config.toml
num_hidden_layers = 9
num_attention_heads = 6
num_key_value_heads = 2
intermediate_size = 768
bias = "all"
tie_word_embeddings = true
learning_rate = 0.00798
beta1 = 0.95
weight_decay = 0.018
warmup_steps = 200
decay_fraction = 0.914
train_tokens = 458800000
Each number is 128 + 32 x the weight over its row's rms, rounded and kept within 0 to 255. Layers, rows and columns count from 0. Numbers have three digits each. The size before them is the row's rms in percent of the matrix's.

# up: layer 6 MLP up, 768x192, rms 0.244, rows 607-726, columns 0-31
# down: layer 6 MLP down (transposed), 768x192, rms 0.226, rows 607-726, columns 0-31
# gate: layer 6 MLP gate, 768x192, rms 0.232, rows 608-727, columns 0-31
up607 115:076138086100182128161123155161204154128100118111124078172120113107133171162153115152155126139149
down607 114:135148135113120179155160146176187155135112119126136098108157090106117080146160108100128188152110
gate608 101:124177123147101134118110150093134125099156024110141124142132117179154126105114150138191139118085
up608 113:121128153111148071141119137170126133110130071096175056112106099121132126113150094089112122128097
down608 110:039035110078172146113148096147095115105112157103148142100075159113125161111115110142115130056113
gate609 107:145137130136103137116121142114108137118129124170122130172104136135137085106161102110125082155153
up609 104:122085090119096124163101125098094081084125095131169105176143108131158139115183125183098109205113
down609 103:155123095130118192109130150142090088083174112096183134109096101145105111104165123152079124151116
gate610 099:161157148073113098106112153087160106137158127116085080090185126091121177080118110167119076181135
up610 094:090147117090087111091146123122132073156120166102200115061102129119157126172112097123123177160178
down610 099:123145130133147116166132153090124163129110131148005170134171122094102118103140113179133110191093
gate611 103:125134198150078171119146173173145142131091122139097214156152106116129140098121203129124144109129
up611 103:118160131180171096139144076107116123189128141123062149132097080091136153170140157155142092104107
down611 115:169104138105149121152189155172217096131097159079083157135136129108135094133081180106142138068141
gate612 098:148116069113126097172167129116096128145147083156122091114080187091070087109102165194088129068134
up612 099:094180182128081149175171165156108151155182174161078134139155145082166129099133091116140102202129
down612 094:149135116107104167139113109097030098107113166111110133160141088136143103163177139119093120139152
gate613 105:174097142151092112132098118154113157141109173092140100192090128116077176112093169086147167148099
up613 105:081178118121092123103082079056103168151098109081094120081097072126113121120152157141101125154124
down613 104:092137127168148166090085126126075172128088136139011103095124206136063087094165131151154146145082
gate614 098:122136149115115106114131072131164143150083147105137168145150188119148130135109175066118114123130
up614 098:129124155098150165137053197170154112147120138152175123112113110119155128149141080154117100136060
down614 096:132063115153121207116128112189157082146175070135128147137126152082107146097099081098072090053130
gate615 105:170141120131109124106123114121154158163140102158106151150100187164170111121096114095152155119166
up615 102:112123109069126124155114126143141095100107183145155101139167058103097107104131183129126119177181
down615 108:102116176127120166159132116119118115138132124143106168160153065137103112173134184141187174156154
gate616 111:174108139125102092123073131092154090141093176134102108134114070160159179138109169041094096168080
up616 102:092108131190137169154070132135139137163145071105155106185142104116098130154118124058140182122125
down616 107:134091074151139138124101103125130122105156071144142126118084143143065071058136144188175097166173
gate617 085:091145108097064089098176120145154126073066101122159171115114146134169101109151140119121077135142
up617 091:134106128138115124077111082109091117136150077063139176110178135101116116111132123162126118144141
down617 098:128134118164167130096200100111144107094147170105159168080087079175152131087110058116162162136049
gate618 105:103115194156146120220167183179176130124133148130141072121116095172143196128124127077115071138109
up618 105:120177130138076145135090113119145148202094165066139155141123130067139179128095162106112105077147
down618 101:101142198148103135101217154116178118129066160099173127113097140143117191096108182090095105124029
gate619 107:139152095116158136123186104163116096140149148111172159147107108106151136142103132110110166088115
up619 111:066118134134112143155140163110175158187136144110113129141152175145144086137115107116177162121133
down619 106:133178145145139082105122073166126096134186104105145088161078131088146132094166105098181120113117
gate620 088:182113097136118125114171120105157156122072117133130076105167112094110051111116142110075060136171
up620 093:177092115113114092192130183129147113130086096177129072099158177138106086088104160144124143153146
down620 084:135122083102198158180115113112143108145126115151119096137156140164181135134195128154112050172103
gate621 098:173163166135123137180115129063106067193156216136122148143128148174130169118090099124097121118137
up621 091:130178163114166143161096133124096090143195099133145173181093093129173116130104069073154128084100
down621 100:168158148118077112120142094099148170162129086109178104089120158113067090134169157148124123133086
gate622 103:119074105151087191144114116136014106154126126157159102157147139105143076133062121122096076120198
up622 113:124086100097171125179129181175182133137086156143124123126154161102157161158146082109103214133112
down622 103:160139133182093141067080064120132061116167084093132102141093215113188154154149116122119102146133
gate623 115:183169097124145125204096137123111139096129130138144137131106113120114167135171164177157116128190
up623 108:097135119109072154071100116106132156138127138143079171155168160118152155115140120069175148111114
down623 110:084134139127064181117140167157128122132071129166099138134107161096078137113127132080160078093083
gate624 092:155156144134115107182126111111149131103116100150161184107133141144101110135173152115132121201136
up624 089:135106135107171095154114092116150105106111128147102126131120144144106155107111135147122119125101
down624 097:118147093133143096151135099127113111183130154162157148115161103153088100135133085141097110162114
gate625 102:155158108088114150162148115111116047146142169125162132120067159206159110088098121115168141172111
up625 100:103087149220090132118089075110110089182146125122168096125102159153133193219105136137138128073159
down625 104:178162082153033145101138075103138143215111087105184118121190194120063096205124134106082161126089
gate626 092:255202042168168118120152152074180117107118096116167128122172085141098070085113101139167086139169
up626 099:119062161095110074114138070069102118085118129086163135083158119100140091119117155045124147172132
down626 095:104102128198130121174172182139085172093143191145122097155114170162128166185127139093165123107110
gate627 110:119173076165120079089152112121121112164082140125126128167111124120188134138061114126159122118123
up627 118:116059129106059157077126173151124125139124098123077052103140134165071120105140121102139113139126
down627 113:115126127134149149119141155155158121106121104161141156117114176080103130177125148144152155108050
gate628 084:113127136101132125132082169121135176133140115116138173190116099157117148153113166130144146081194
up628 090:105162125127152111125165135182091108115097131144169089148126164121133113100158073139105142099108
down628 093:144161145079112126111105116097166152136156122124063072137125120157155119135073203141122139161114
gate629 105:145175100079115153131166145094138128088093145084103134143144156134083170075123132150081162117156
up629 108:126179111077133132096145149126108091134131102154122141137150135106188102104115143155093146128131
down629 112:136122181170192157113190126152168123155154150182126067148143136144115106040069112135068185172152
gate630 111:171138127117153078169167152132125140099103113168150094114109097157117115111146141119147129112189
up630 098:119137114099119126134163115140076143084140012057143091083136080137115117125161140158129161166159
down630 104:110108147121167177048187176135093149167099108144106146156157094079167131166158125078141153130146
gate631 088:151141071162120136136119141213097098079094149101099117201100098066122169079140055124148079138127
up631 087:097101096102087123162145140096145130107170134107134064132144152101148137104174165167168115124163
down631 089:132104139179070094099154133121118163071123118128107047135150171109188123097187110135126144166173
gate632 102:103143135109142065133147103092126071136159155137114166155056141138090095135162053136095132116101
up632 102:178128081103115122146138181170143123096089103114146155126121166097137182205193151164142098141157
down632 113:116122154134132178146104151110131125160116121120161064118165114178102156098128098128112101120097
gate633 096:155151089158128144164148130169130140194104131155144107131120161141102069147109157124103128076117
up633 099:167099132077183178120135138151196126112122122030093167106153129100115116103146191119140140197091
down633 094:152173158118089121116178104129100127134149113093096144132100080138114120095136106201108166097149
gate634 102:156152129158103111137123180029105171110117135188138113143160179031061135076122097149110145170116
up634 102:132118167042168163162113190114085141131174116101084110126143135087109078094140103088139183148141
down634 093:081128111090176091123100112167136164097149115090099091139082141112170165153157090194149117112093
gate635 097:147137133181167124176107122183134083154143170150160084134133159097140109173121138189158127139143
up635 097:135128159211181122138118066121135135183142112144135131131133191071153204095092125123082138100152
down635 084:102138150140163158105103160127153076143170150137131124128157103106147113153109144160162179146104
gate636 098:142209085096089099134106167176109156123054117053130112085097176082199127127145115084159167122114
up636 087:165172133121146219150155119118122078090045135080123144109132179102148111105115183087093160115156
down636 099:153057072076197154143117133181162128125137130152133128095149162184172192152103125151119171085088
gate637 097:091099150124185148165143174137147128130112125138148142097156129143189110133131178076147109135110
up637 104:170067114192107160106116082136129143146160123115120112145126141104103100074096134139123113123133
down637 108:158175165113051105154108153125109133082114193127097156090116113131188084126125119129183136126068
gate638 093:126114152182150148171147127100095131146174138113111175107136122149164117149164154178098112109063
up638 096:148123120106087103162145113105168100102119127150157163121141144105077168156079145123128105143125
down638 094:089147154155129129147092169111117153111193072164143112141154108148165098070127099074065159135143
gate639 097:133118159151066101194123188123128046127151129125129143119129165123113112118133110097175072127112
up639 103:153045075115126121155127094121066130119161164145110138132114092134143134167119123114144115202137
down639 098:144136095151111103141122127149108161146072111161128113097106107109126160058149147112099156159110
gate640 101:142127159136074057102095188083110141162161092144138144169103154115093149083104113106085125149169
up640 097:079148121148125121162136176125068155111125067139117169086122132152090060130139137118098155146135
down640 101:116097126090134075121119114095062100120109135067144136144065152103143135101118163076129130166131
gate641 108:117083144184153077157124180153118112093133159124171160147121107110196167135128155106123137093093
up641 113:171115143142165126161081069159160177150125149109130142162087116136147154121093175104104200111132
down641 105:108134118144120114124140165111164140077149125139109117164197082136089131126120123185160082145069
gate642 100:055186174127174143152072094118179122121124133079136109109125071162218122155089144149148110121138
up642 095:133176136147122108126123074088131164176120135097141112079190133144151116147155113131148161092178
down642 097:143138140113175090117083146143190096048130166099114146111122049118101159140088167194094169169115
gate643 101:154145085155087113166147090081131090105212074125096123117129127110162139142118082128164112134114
up643 098:134113069167139136145180112101073139168112116132103111117082106146107141093136118146170143158093
down643 099:084100114099087152135154143083146047159199165102132159161100105153133189110113092127100088116138
gate644 095:164144053121113130082129079110200178155150104076112133139172119124173124120103212144178144145107
up644 111:072105182128145092093089168148127116129114127140140065164128159158144067104143031075034132078134
down644 097:151113121174133112113124123104101159129106133143152135171163137151178128141095090174107103105149
gate645 096:140047146128081141176083156100171163172154161162095105113164103096098132159078112067059091173138
up645 088:106140158111183130078115159123088072095144126124142190176137133140128112104091145189148153128111
down645 095:100120126111121142146123128112096090105077178146120141163103090078116107177110149138080161159138
gate646 111:154098154106186142175149097164130130156136113149131166158210172179166105070175042097148067112139
up646 104:070119115090116138114134046137068102087155074110096135087120088153114159152100103140144088108137
down646 107:089086108117161134108115129121025120151110123074103095111070035114116099167138140162126153140118
gate647 103:187128149135104093168144117126126163148121099096170163191133147087160165178173175099123137160049
up647 102:115151176133105187161068122156104099140118122089175123112120147186133134114168125164142141159167
down647 096:152112117093153151104131174097079131126163096135164121124154132105109094098154101125058110119151
gate648 097:118117142135162090204188150197109135164170144152183106113165132028178112134128143144103107098173
up648 103:070130139201156080122125134116072068150135117153143121099117142142112106142144133121133151161061
down648 094:135123135077176155071071081107166149103174131096130136114082154104125122125182180123110100131121
gate649 109:191162083111128164161140170064096125174130111124168097136132146139136111139101101169118178104165
up649 095:181096115169139115144114161081134129191165059110118126165141194128175142121082162151140162170139
down649 106:164121123067116108183073112133144113131136086108118071132124078108143115227076118179130181168190
gate650 104:150114115125097139116112123151137061116114168127139118145084140131121072056150117128144143134151
up650 108:141130126188167124179087125165103147144068116142152125130095125142163110107117080140121065105123
down650 105:124121214142134108122158128158149180092124119143111150173190103136137155129126133097114111160162
gate651 086:100113101154121082109137122080111124063120188197159125160128149124136099142101119162122137096104
up651 090:138114159092074099108064082126173122197165149141146106136106136140172088120117113140127078101162
down651 102:139083132130121138091100147062102108148104080170144110103153126105147134113120135153165094162151
gate652 090:164111147090134139123077187146138093110119093149161134096156102118113130147101179154114066112120
up652 092:068125169139116176127117229105144187115081135110212142118143096196111147132127141161094102135079
down652 091:114103100077138120133168155176165142115132151090163093112133096156132189103177092131145095134173
gate653 108:125085118120116089145091065151227166049078178063119136100135097146147087084156132190143123168122
up653 120:118067162096159136131094175132174140084083123152112121127085072149138164151170182175129126153104
down653 114:088108220132127125150164170202127130110075188135138108164093112162127117058116111150155188170158
gate654 089:116136106082079131079111152108117117123137139122147163124093147098105163125181129154175130134167
up654 092:151096148136202134140083143095134117120126147104114117125130079103169140152090110096098061128190
down654 104:131083108095105128112095170071128118042148132160126135123166139150141105141189170156133118097115
gate655 100:089111177120096108165043089138135080148153142173141086181133097127120132137072142070120134182116
up655 092:117145211116125150132149135113109121140192141116120120095151116188158184127077130148099165107117
down655 100:097125122070126140137102138127211148169134194098141112123193200148135181118114132090112122176091
gate656 100:168158160190108059167114108095112139095099108079142115119145158179115068096070109079109147108100
up656 101:214157126138114110131138140124178128136070117076157165158102107118129179126079157140139107162101
down656 094:091095157128137128155133117152128128166128135121122113151146090154126105108141083170193116116101
gate657 094:133176114099156074125113093144071135088074109110139137169129120116141082123127134146083157097096
up657 101:147129169108116110136189112150136152106156077099065163087147110172116079108127078145173110105200
down657 103:119144172147058086120138145082141127148085111091190119095123132135085167122099135163172123077175
gate658 096:128103152161063052153139144071122198114101142110131133133134130155158076115169142199088130114070
up658 096:147133105134144155142082053165132125093128096138066160139120128141190108151122140108143101092142
down658 099:185104113118143167122099144137171122138144111166151101119143165183153119154162109091105140197122
gate659 097:092055121131127084081073143132162142157105117155156146142072110107180138167123094110142091105128
up659 096:202143102138069082146181161102128099125118128090171156164048112228098157171132151111126148108161
down659 098:136116175151201103152154094164079150188097112150127143167137113149107093149113106107208119118116
gate660 108:128154106110127125122145085143111083100142163035079068169135167125184126127137199135119148162152
up660 109:133088167085099155154147145167134146162123132173137105124100073112135145129091172130109143110169
down660 107:103100083097102119138141131171111140165111090121147121090101094149092087187156098096154119053125
gate661 097:156076144152079141192138070197099143159108180058156089091098101133094138124141158134136149198146
up661 102:075080139079065148073122157097110140086078121127151142072165108132127152121147150144152114173107
down661 097:104127139137081073176126158182111173156138128117109156173188167101134093097166070093118118125138
gate662 085:064149055138146120161146110126140141113082150108129129095123142111162126158102085174127107132133
up662 090:149118092139123078125178109135145090153123100116100145179100106045122113095167125152145086110091
down662 093:129148123130136165067154127129145110147141150153094107107159166153119188129140150103108148118123
gate663 099:122206127115125204099141120174146114163104151162138123179104129092116117047124154138158172091143
up663 108:136051146133161141121120137157115108139113044126163101168137104148154162128152087141118154084112
down663 104:136162171188132108113087155077089105191094139154156161102085156109129156103141121138127121084095
gate664 104:065107110141157131122065120165099164144098146097122148110117159134092110117126095142111121197079
up664 094:192132112137128103106171150166104120052120193122119059138099180154121176115171145096112176146133
down664 095:167123131107107145166107092130160126143210123100144116164038178120141057142131123125090081159150
gate665 109:096169094115068098201146100138143131113112121144168120138150107103075150136155139133155108156211
up665 106:130169173066142105161150186191108116114130100101092128107138088150141155070149150133135119117127
down665 099:156166171122154131101174160167092132046138139108103151144118103123150154147147140153139138098173
gate666 104:094130111135093064195155133124074092108132122160114143109066181130161122144101083076096047107114
up666 104:155119182117167122097088089173113084082182130183084074175107105147155096131151086176142126153150
down666 100:163194144176111115127115144137069112161089124102147094132087133098143149111071129108092084194098
gate667 080:125119090062131095117144127131186121088127100107118154138103116098122129128159163155168112130129
up667 095:087141175165098123153179201133117170121168157143155060117117162083108077091138138064148125078114
down667 072:123160134125125102180097110101131090146075134108157105122121105064096109130109100156161161103199
gate668 091:136151170119145139177142161162167163129177164092181153101126131131142139121126139113123147181182
up668 099:150158130143143116134151139106092102063078170173120090107118104179182173076077129099094122116146
down668 086:163159137144091109127150073132215117166131171088079124151137136092101082150135127134072163101093
gate669 092:058139126150140164139131152125107164151140131124070106125166161119130149089144126115167138149164
up669 092:128140133074115101110181105098145058102103107108110132068151175117110107169161115127097116177086
down669 094:122109138164090166120086179093124157151133186165143106163114086052137146130150053121102183128099
gate670 100:157111167153097092201120080100150096078141173112142163143069151161126109126164150170122106204134
up670 096:142134118161147098098155127109100121146175104115125158083137142161156098147091093098163131124162
down670 107:122151147126147154121156130110158083087167177108160104126126147114146132180126130066115072122148
gate671 100:133111064129114076107092069116168161089101133146127138087154099138139155115125098183074095139158
up671 107:133136118118101107070057121086112128151173189092110101150102084198090141129124123090139097127135
down671 113:104226122171166145098107123152114175089068121129102095182078102160112138180138139146098117181093
gate672 093:140124173143084123127189114093126098165144178111116122145151101103118154155137160139123073140120
up672 103:127163151177120103163175043137141085130142121120116114088161170160136129106109093148105107124157
down672 101:095101140102121093136069089100088107134180164140115139134137091095154104190148147147083083148077
gate673 091:153111122183122090161094063130087086166101102143106104083117145088131073116150099117110139131136
up673 096:145123184071154137162141105134085091154177126138172079106148172103095129128104108107173089153118
down673 092:120112173112162158197096095185104127136147121121102189095111130137129174079108114151116063159150
gate674 115:144148161157081124129056111122104114149138151120089112135060134145179134165101144137136110099106
up674 101:228129151109137131157195088122059162148127141095110135109158109081091130135141073145070161140129
down674 104:183124095049142160154192149126148117112062156120133136126147041072148212161113135134129136110133
gate675 109:141108056125123100173065160146077131133092134114173138165101143144128154097163139095144107190130
up675 096:159140118146122111107110189167100170146143105118129129139093085138106109116150148103169133100164
down675 089:136109163126134122095126087121140049095145106135122076119116139155089114126125128134205151080136
gate676 108:159175165196146108121070101074177132119170076113174153153086151169136110168105147181074162129166
up676 114:188117134203104111159149145085085130123119131142126176133117145134177112185091193096151145145096
down676 114:097119175124104158090175153183088118101162117135093143085186150137095093154114109084166176154134
gate677 099:173146106168108101127129124165190162153114117112173081132154155118171105100144113114073141149082
up677 091:164170113174113094138183085118103100097131142169135091122119135099159106076075158160104082120147
down677 089:103107157129133134145071164160138102067126123179124153104104127067091143179116155141115112177198
gate678 093:177196123062126082120060135162123167123112135106149097142139099135133079050163157112163118208111
up678 089:119151132141132178114166146111127103079174092109166097094185047109155127104092102153168159155143
down678 101:129062127130048119195103133100161143145169129124110132097075096080129148169104088184161150149152
gate679 107:151116162180024082098060115123108114153129176140123184081142154138175078080187119103132138151113
up679 104:061136194133144089190145139090111190086171171164095089166153159141118147113066115122125125108145
down679 106:139089131129142105156066091101096177105156178092166125186104129152074145109091118168131152119187
gate680 073:155132165111142196114071148140143124081127101142189088097103135127098132115148150140164077115098
up680 082:112153123118109113121101117077147147164052126128118179093154153072123104136113167145164138123129
down680 090:143153144132099123169208109122103128150190123156101158146147086185136083131119074101113143102147
gate681 096:085169124122120131184096132179166104075102084152145171123137101143138095125175189093074164162195
up681 096:118181164145061180132143104207147094134134092131066107150133087101168142134148131126122079061134
down681 101:147099121144076104158112115118140108130093182130084144123137157058106139158190154139162156151143
gate682 097:175085164117085150180167114165073135116144153090121143169128124123134112081118129109106106164134
up682 100:170142052135131173200161161178132120144111151165158124134054157119170113177147144079119100098140
down682 102:081093202140114094097138174164149083142060158124125148160088137046107143190143099084149093139113
gate683 106:182174124126131137119104134088152160089107126128210144113085105136106146114096138110118097128161
up683 104:119133098156136145157096077166074142151129114150148112112164148113136080175077071106175202080138
down683 104:112092094115117152158062125139128134208115186118114169119142166182158111090097129119141158181104
gate684 114:138166134146105203103132133128101131047090181164113108126188149125178103087087113151115090149187
up684 105:136139141101156061163165096137135129102084142101084162102123075112154134099134084158136130162150
down684 117:121082134093080145102121087075125190138123119135076124117106101146135137145125075138172173139128
gate685 107:104186205146177090107091114102176111078177135094179191187156144058159123162129093128118068172092
up685 098:133083100134155121171096142095184105150137168169176126114145139108115144121086106122102085125137
down685 102:150122099151135189152094116150219116090151131124120179110155120180148132131079134154061115106119
gate686 095:108100081121123114094175143114129167133108127103055154187108097104144147105163102072158124086119
up686 096:139098111126168080168132139101086143181195101114174146061100115096115076142190107086183128127170
down686 097:104077085171131165173106150066096180169129117097155130089113165097149096125146155183137160121134
gate687 098:092073114146132124146110146091125128150111133093150116153063110110147162172091082105110111122030
up687 096:107097088091165124158121141084122133138184105174132115199147125144121118175128070124070190117170
down687 093:163088079138160185156078136113099172150116099138094187118100132104136138103107143119139125139085
gate688 100:148076102115095155159114198116134139170169105179122164129188164083143146131125161195161138174093
up688 101:083151158151124108107148115109103115127136132092089123141132136120096120080128095149167094142070
down688 095:094152128059176118093120037054117100139124178116123118153154138167109149111139110140147105151106
gate689 102:138098152123091048138151130121115131119127119100143160109146130134174132105096151123076164092122
up689 105:144123124146112028115118107121164023066064100205166123145085149093125124149165095126112137114141
down689 112:103146096116136177151121129067142141148138136141086100136101155078141120135198134114122139150115
gate690 102:101170162162129122168173149110104134098129150143111141157121149081160087168152170090147090174105
up690 103:189162149148088176158114107138108128133087157137170148103165154136194092100112109181112129167058
down690 108:126153152114135109119110168127077120146190157131192132146132154144040091120110095114158099142086
gate691 091:092129150099144173154135175110122090122080117151118101075178091122081138134141168114086106124141
up691 080:118097163182131173088164110178120125121084090124108210093129113123097122136090154149134166168214
down691 094:097125129102172120158045170141116088092195130166139084134112156134096156128084201148153115100106
gate692 106:144072161139122116116090053133087104180170120212148118103127099072163128111133120081109118078139
up692 099:081141152113142094095133132139122122162116160129154147111145093111146128090216184089130171160128
down692 101:109119130081141074081161115173091125152140134143070169142168125100135193073161059098081110128186
gate693 111:099134096145120143167169143167115143112152083056132149079137138119161165127127152092117088142087
up693 104:133115130146081167155103172142187101129124133144094124145116163166131102122115169054122158135128
down693 105:163153175179110126116109153128147112086082167141105073115160139114154121116126144144107136157151
gate694 116:157201104126099151177091172135113140131113119087176090152142133151201105208104091098166095076157
up694 113:147114194087116140080179101134100121126130131167126151150174149078092142091077151134112180132089
down694 122:171120121117156100081165112053106161147123077116107177101165077096057154177090145131156135130058
gate695 079:153079082147194159131110139163062121097134114172106231120113107175123140090157123160115098107085
up695 095:111121107089114098184050113144114107142127144114153122110127157116116095090129127133119127145125
down695 084:080076114154113124075105080145105048093157078098112103141096129150117145130163078091088079063140
gate696 092:147183131117098103177152097135178119156159098111123089095176111141137161148138158138170161126164
up696 100:174144091180124112164242109142082130152131133145120136097089145113208131133125155115156131179108
down696 096:153202171138040153097103075131161107147123185105098145081114154142190143145103136086136107110132
gate697 089:083059151137096157110152114099109063160132097111124198105094101120105103189086130172098094102106
up697 092:147122141103136070126156135160130138138133120092100137111095092085198174153132127153130122109171
down697 109:091104156095174126104101143125134135148116117148152202128082129173137155144159168130164160111076
gate698 107:187189082114156091097122143109108133092080140129178140188110106180155162168104087136125126144091
up698 116:133135109027174144126093122135200105096155131124116143119179115105101183083177109167107097146066
down698 105:090131156093174147101129110143121137136179076138154097102121111150072163122058094107118163139140
gate699 085:145099115062193171151104122115139147083069129097144133115132099147195179122136056167128113167167
up699 091:071080134143141125161083138128096135096117151137130123136149121155151129159122142090105121104079
down699 093:138124083204132141162092184128141131098167088181118088171118127152108138123161148153063135169090
gate700 101:127073137127102190133167175091109078139120167079075146207101136099117171133155139071101074140099
up700 114:111087135134111131142100054150132117097102111163093143125108133101128124124167081142076088078107
down700 111:095105083182092118123067102119161123111129065139137124091104191127158035109101143135175095115125
gate701 106:146156178119142093131196102123158157149124131097127153128166188114123155106172083129075114160175
up701 105:196100081137074098119141188135128084153077130167088107119187162151176119119143168110121126159161
down701 101:171162112115128134143135103159147134094134107169146150171105072078120168217155127115084174117096
gate702 101:148128151172080124135128126185154080078175096144143118127134109115201088160154118136131121122112
up702 109:177110085091085083105151105193102150159124142155213143078111110101142056144179134121107083169099
down702 105:075109115189153174109103136113135196074151158186100104114027144105027161128109157184171177115156
gate703 106:157127119199101133095098168088149099123087123110129153168100076104172102118160165127128110049139
up703 110:132095132157082101161111118131088086109150116092090112120160155110146039152140127111163062143117
down703 107:175205132184155104152138146177108123125135117163114098152129143180067129132151149103092089105136
gate704 105:143062142147125122126134119153114125148197118104127158170166099097179085105172127114163154183135
up704 103:125115144167205153134139155181108142152138130114125159168080069103088127157147116163107111143112
down704 100:135176100127112174122135155152147129189040114093139117139132162113137164147152111096106124154054
gate705 101:167076123123135098084124112161153128145059133137108112139173111168118170112183177130107160132094
up705 103:078071166136138131110097177071180129127120142137155075129174140083188137088126157088072196143088
down705 104:179145090129180118110093105153139104152118139145100121112144093097121125124122079089156142066153
gate706 096:059165166153085124111085128085140118134166178076095090181111065156121085109140147147143143101114
up706 089:067144154154176116126134126083188123136132142127108128134140100143126149152150153128086102099131
down706 098:137109197133125084115211176099102133112213133063143099152139098184146193118163130114021123118101
gate707 103:167074111131076136194107093128108054174127166177159116186087084145172110123128136147140135024082
up707 104:150162103129123136133103084119123116114114104081108153097120169146103148155137130154115125176157
down707 101:135137127133127144161185151133095159072141110098074094099113105123106135163128164145110085140119
gate708 101:130148122146110156123156058121116113067141141143189113135112128144151156092157131161163110124127
up708 098:120109140087154162093136125130087097148129119155097106121118140162140155162116138089127074171127
down708 098:107139087088203097094193129146100120167157130214103126139152083104190126084095117128138126149101
gate709 104:135112120168116142155121164098146140132094104135120145170115071136100151104120139121094086161109
up709 101:122118132110137151060104100125116128136168131140153175138123096071117187112135112079100118107104
down709 110:147103128184192101145131040128134195117119130108059158089162109125126181092095075102128155096076
gate710 120:094162185114127153148114150068151157124129140142106197121157108124206124164185142166108119086142
up710 109:149140068088151120096125127072140138112169188108185213089130086158104148177133106099061121149156
down710 109:146086083139149102098110119138106114110168142102036109139151136129157146150141138087174127152153
gate711 101:121141091151124160128143178163158171118145120107140113165122141112136131077157134142074086118142
up711 102:061111131113127184191171135143160143109113070142126174165115164190098156094133090141132110148134
down711 107:107075142106088164121118153130145123077105120139087169140108153141119121132091151110168117117094
gate712 117:176143101166093073170018129137170129109123102119160163142178110150120051120128150138103135118125
up712 112:154130114150212094122183151113099197174149128090162214084148108110097061145128088090137125186162
down712 107:181170147145084074186126126133116147087143158072148149166139175110109081113131179141052214112122
gate713 104:148142126130134150158148151165140148148127197106158047138171147102161082079176084128113185110151
up713 095:138173149124137113131114094079135051140169116117135159122128111055141117118170102161187101089132
down713 095:137136114169123154121100172109083138100095117183072142105131158127136163152138108160168107137144
gate714 107:115121164116142141149113106070150104138168113080177192120174147129162143115107172096106122166133
up714 109:120192157129116117093107129088077125137122127148127163168103162106104180134119159136157058148115
down714 109:074162121083170095074145128112139132107171119156084148117125134141124150170153136134162186186116
gate715 104:131144155103090173126153161097189090174167100119132128101185103130113113160109099107118191079113
up715 107:155110107058103204141178150080110132198101119127094095127102089102103083150140167067172162110166
down715 104:122101137162087102148134119156136145177111133162067132140207123090085178113145119126137131159178
gate716 106:093064139104168080145169076141130124103117145124151128098146127142204150128151106082123149068133
up716 095:144133045117126124063087110129097069176147096096113089114105117103083129179141169106119121145110
down716 109:100107116124071157113153140155074196098145154085113130125136194131103114169100132112115109141123
gate717 108:116116123138171131132109176134156176112130131072138108121115112175153120125121166117122166154112
up717 103:096125174130109150157135073092162085130124163146123057093092138155130100133160138151136102145120
down717 103:164147108139038121148060156068103139158194154134159115116161150115136075094127108128072147202070
gate718 103:078085097122060142172105122119125096162115124139097185141132114138121181147086162086074132122127
up718 105:155132141111105147155078192111114193143103091143094123137147151101153129155110151112150138164144
down718 104:102038128058118128120068145086080136135138144135158161149120112124142178152122114113139168119128
gate719 092:108062126104097135099095177123134091178132190134124112087156152106097153155124129115119115167149
up719 101:143154144111142060108085110192126150135105120127160052128065162146148153087119099154136107101112
down719 085:169092116101083093137065121091093166106129162143114161131138089126137133151086131143178167102154
gate720 099:121089170112150117176097181141152111096105114104160103135159133155081057128121212138109126129099
up720 089:121108093073157143089116090152158165153138113153181133105179066115124160134106126150118080171120
down720 096:074099146130180147137158132162156128077109143104156106133134162098134163084104045173062130092153
gate721 097:139069102078112080153078170138151083100139089153176118158105090090190127172088111073122139119074
up721 098:132110168172127164117136032114084077116143063146141185109147106062207125098162096145131082214142
down721 094:137120130108164152150116061175171150142074143124091098127087107162084138111123138116187098062117
gate722 106:142092126125146093149197103137061077101096137086093159103113109086100117110152171130155133146125
up722 094:146105167164136110140146159112084144123119131171090090129118124074083092115115172151181097126168
down722 092:149109116178113133154144107139072140113128148105105146115082078181141107095133160184158142128094
gate723 100:142135132048081155156137117156138091137113137112105087140110159106114223089136134135110089160121
up723 105:098140101203206076106102163115161158107109102156106160129118149149128076168125115096089154093166
down723 103:102129111163156102119156162075165136112110151159154113088163155138152066106149139186157096024128
gate724 109:075182112120086095098075140125138128145157211149120136148134103099149071167139135094095104122120
up724 108:056170160167124085099079116104142131112182172076130172147146126078183114145123161134098142143077
down724 105:135112151133101171106045105115112149175133179080104142102159121148143104128214097134149158070155
gate725 109:088107122106119148153153100120126118164149104125145116130084109128096096146150131162155196124144
up725 105:197143132114118133121151153192137122107098087105102115085122099161067097144108115197107128108110
down725 108:104156094086131088061087161103126147074162144156073112086082140128096144158106102166089103112105
gate726 099:166100184092137122137067077095155115095138163122135170145096203117127137112132106112135099126062
up726 106:147131140084107106166158091108119115147179138153155122148117103105171178164097142084139127072146
down726 097:137089125105158098127150151110130089095133115138140106072130140130106194154187047084095151128107
gate727 100:078116122105162134106114082143168085104121102124081149189122126109119096117150161146113105079101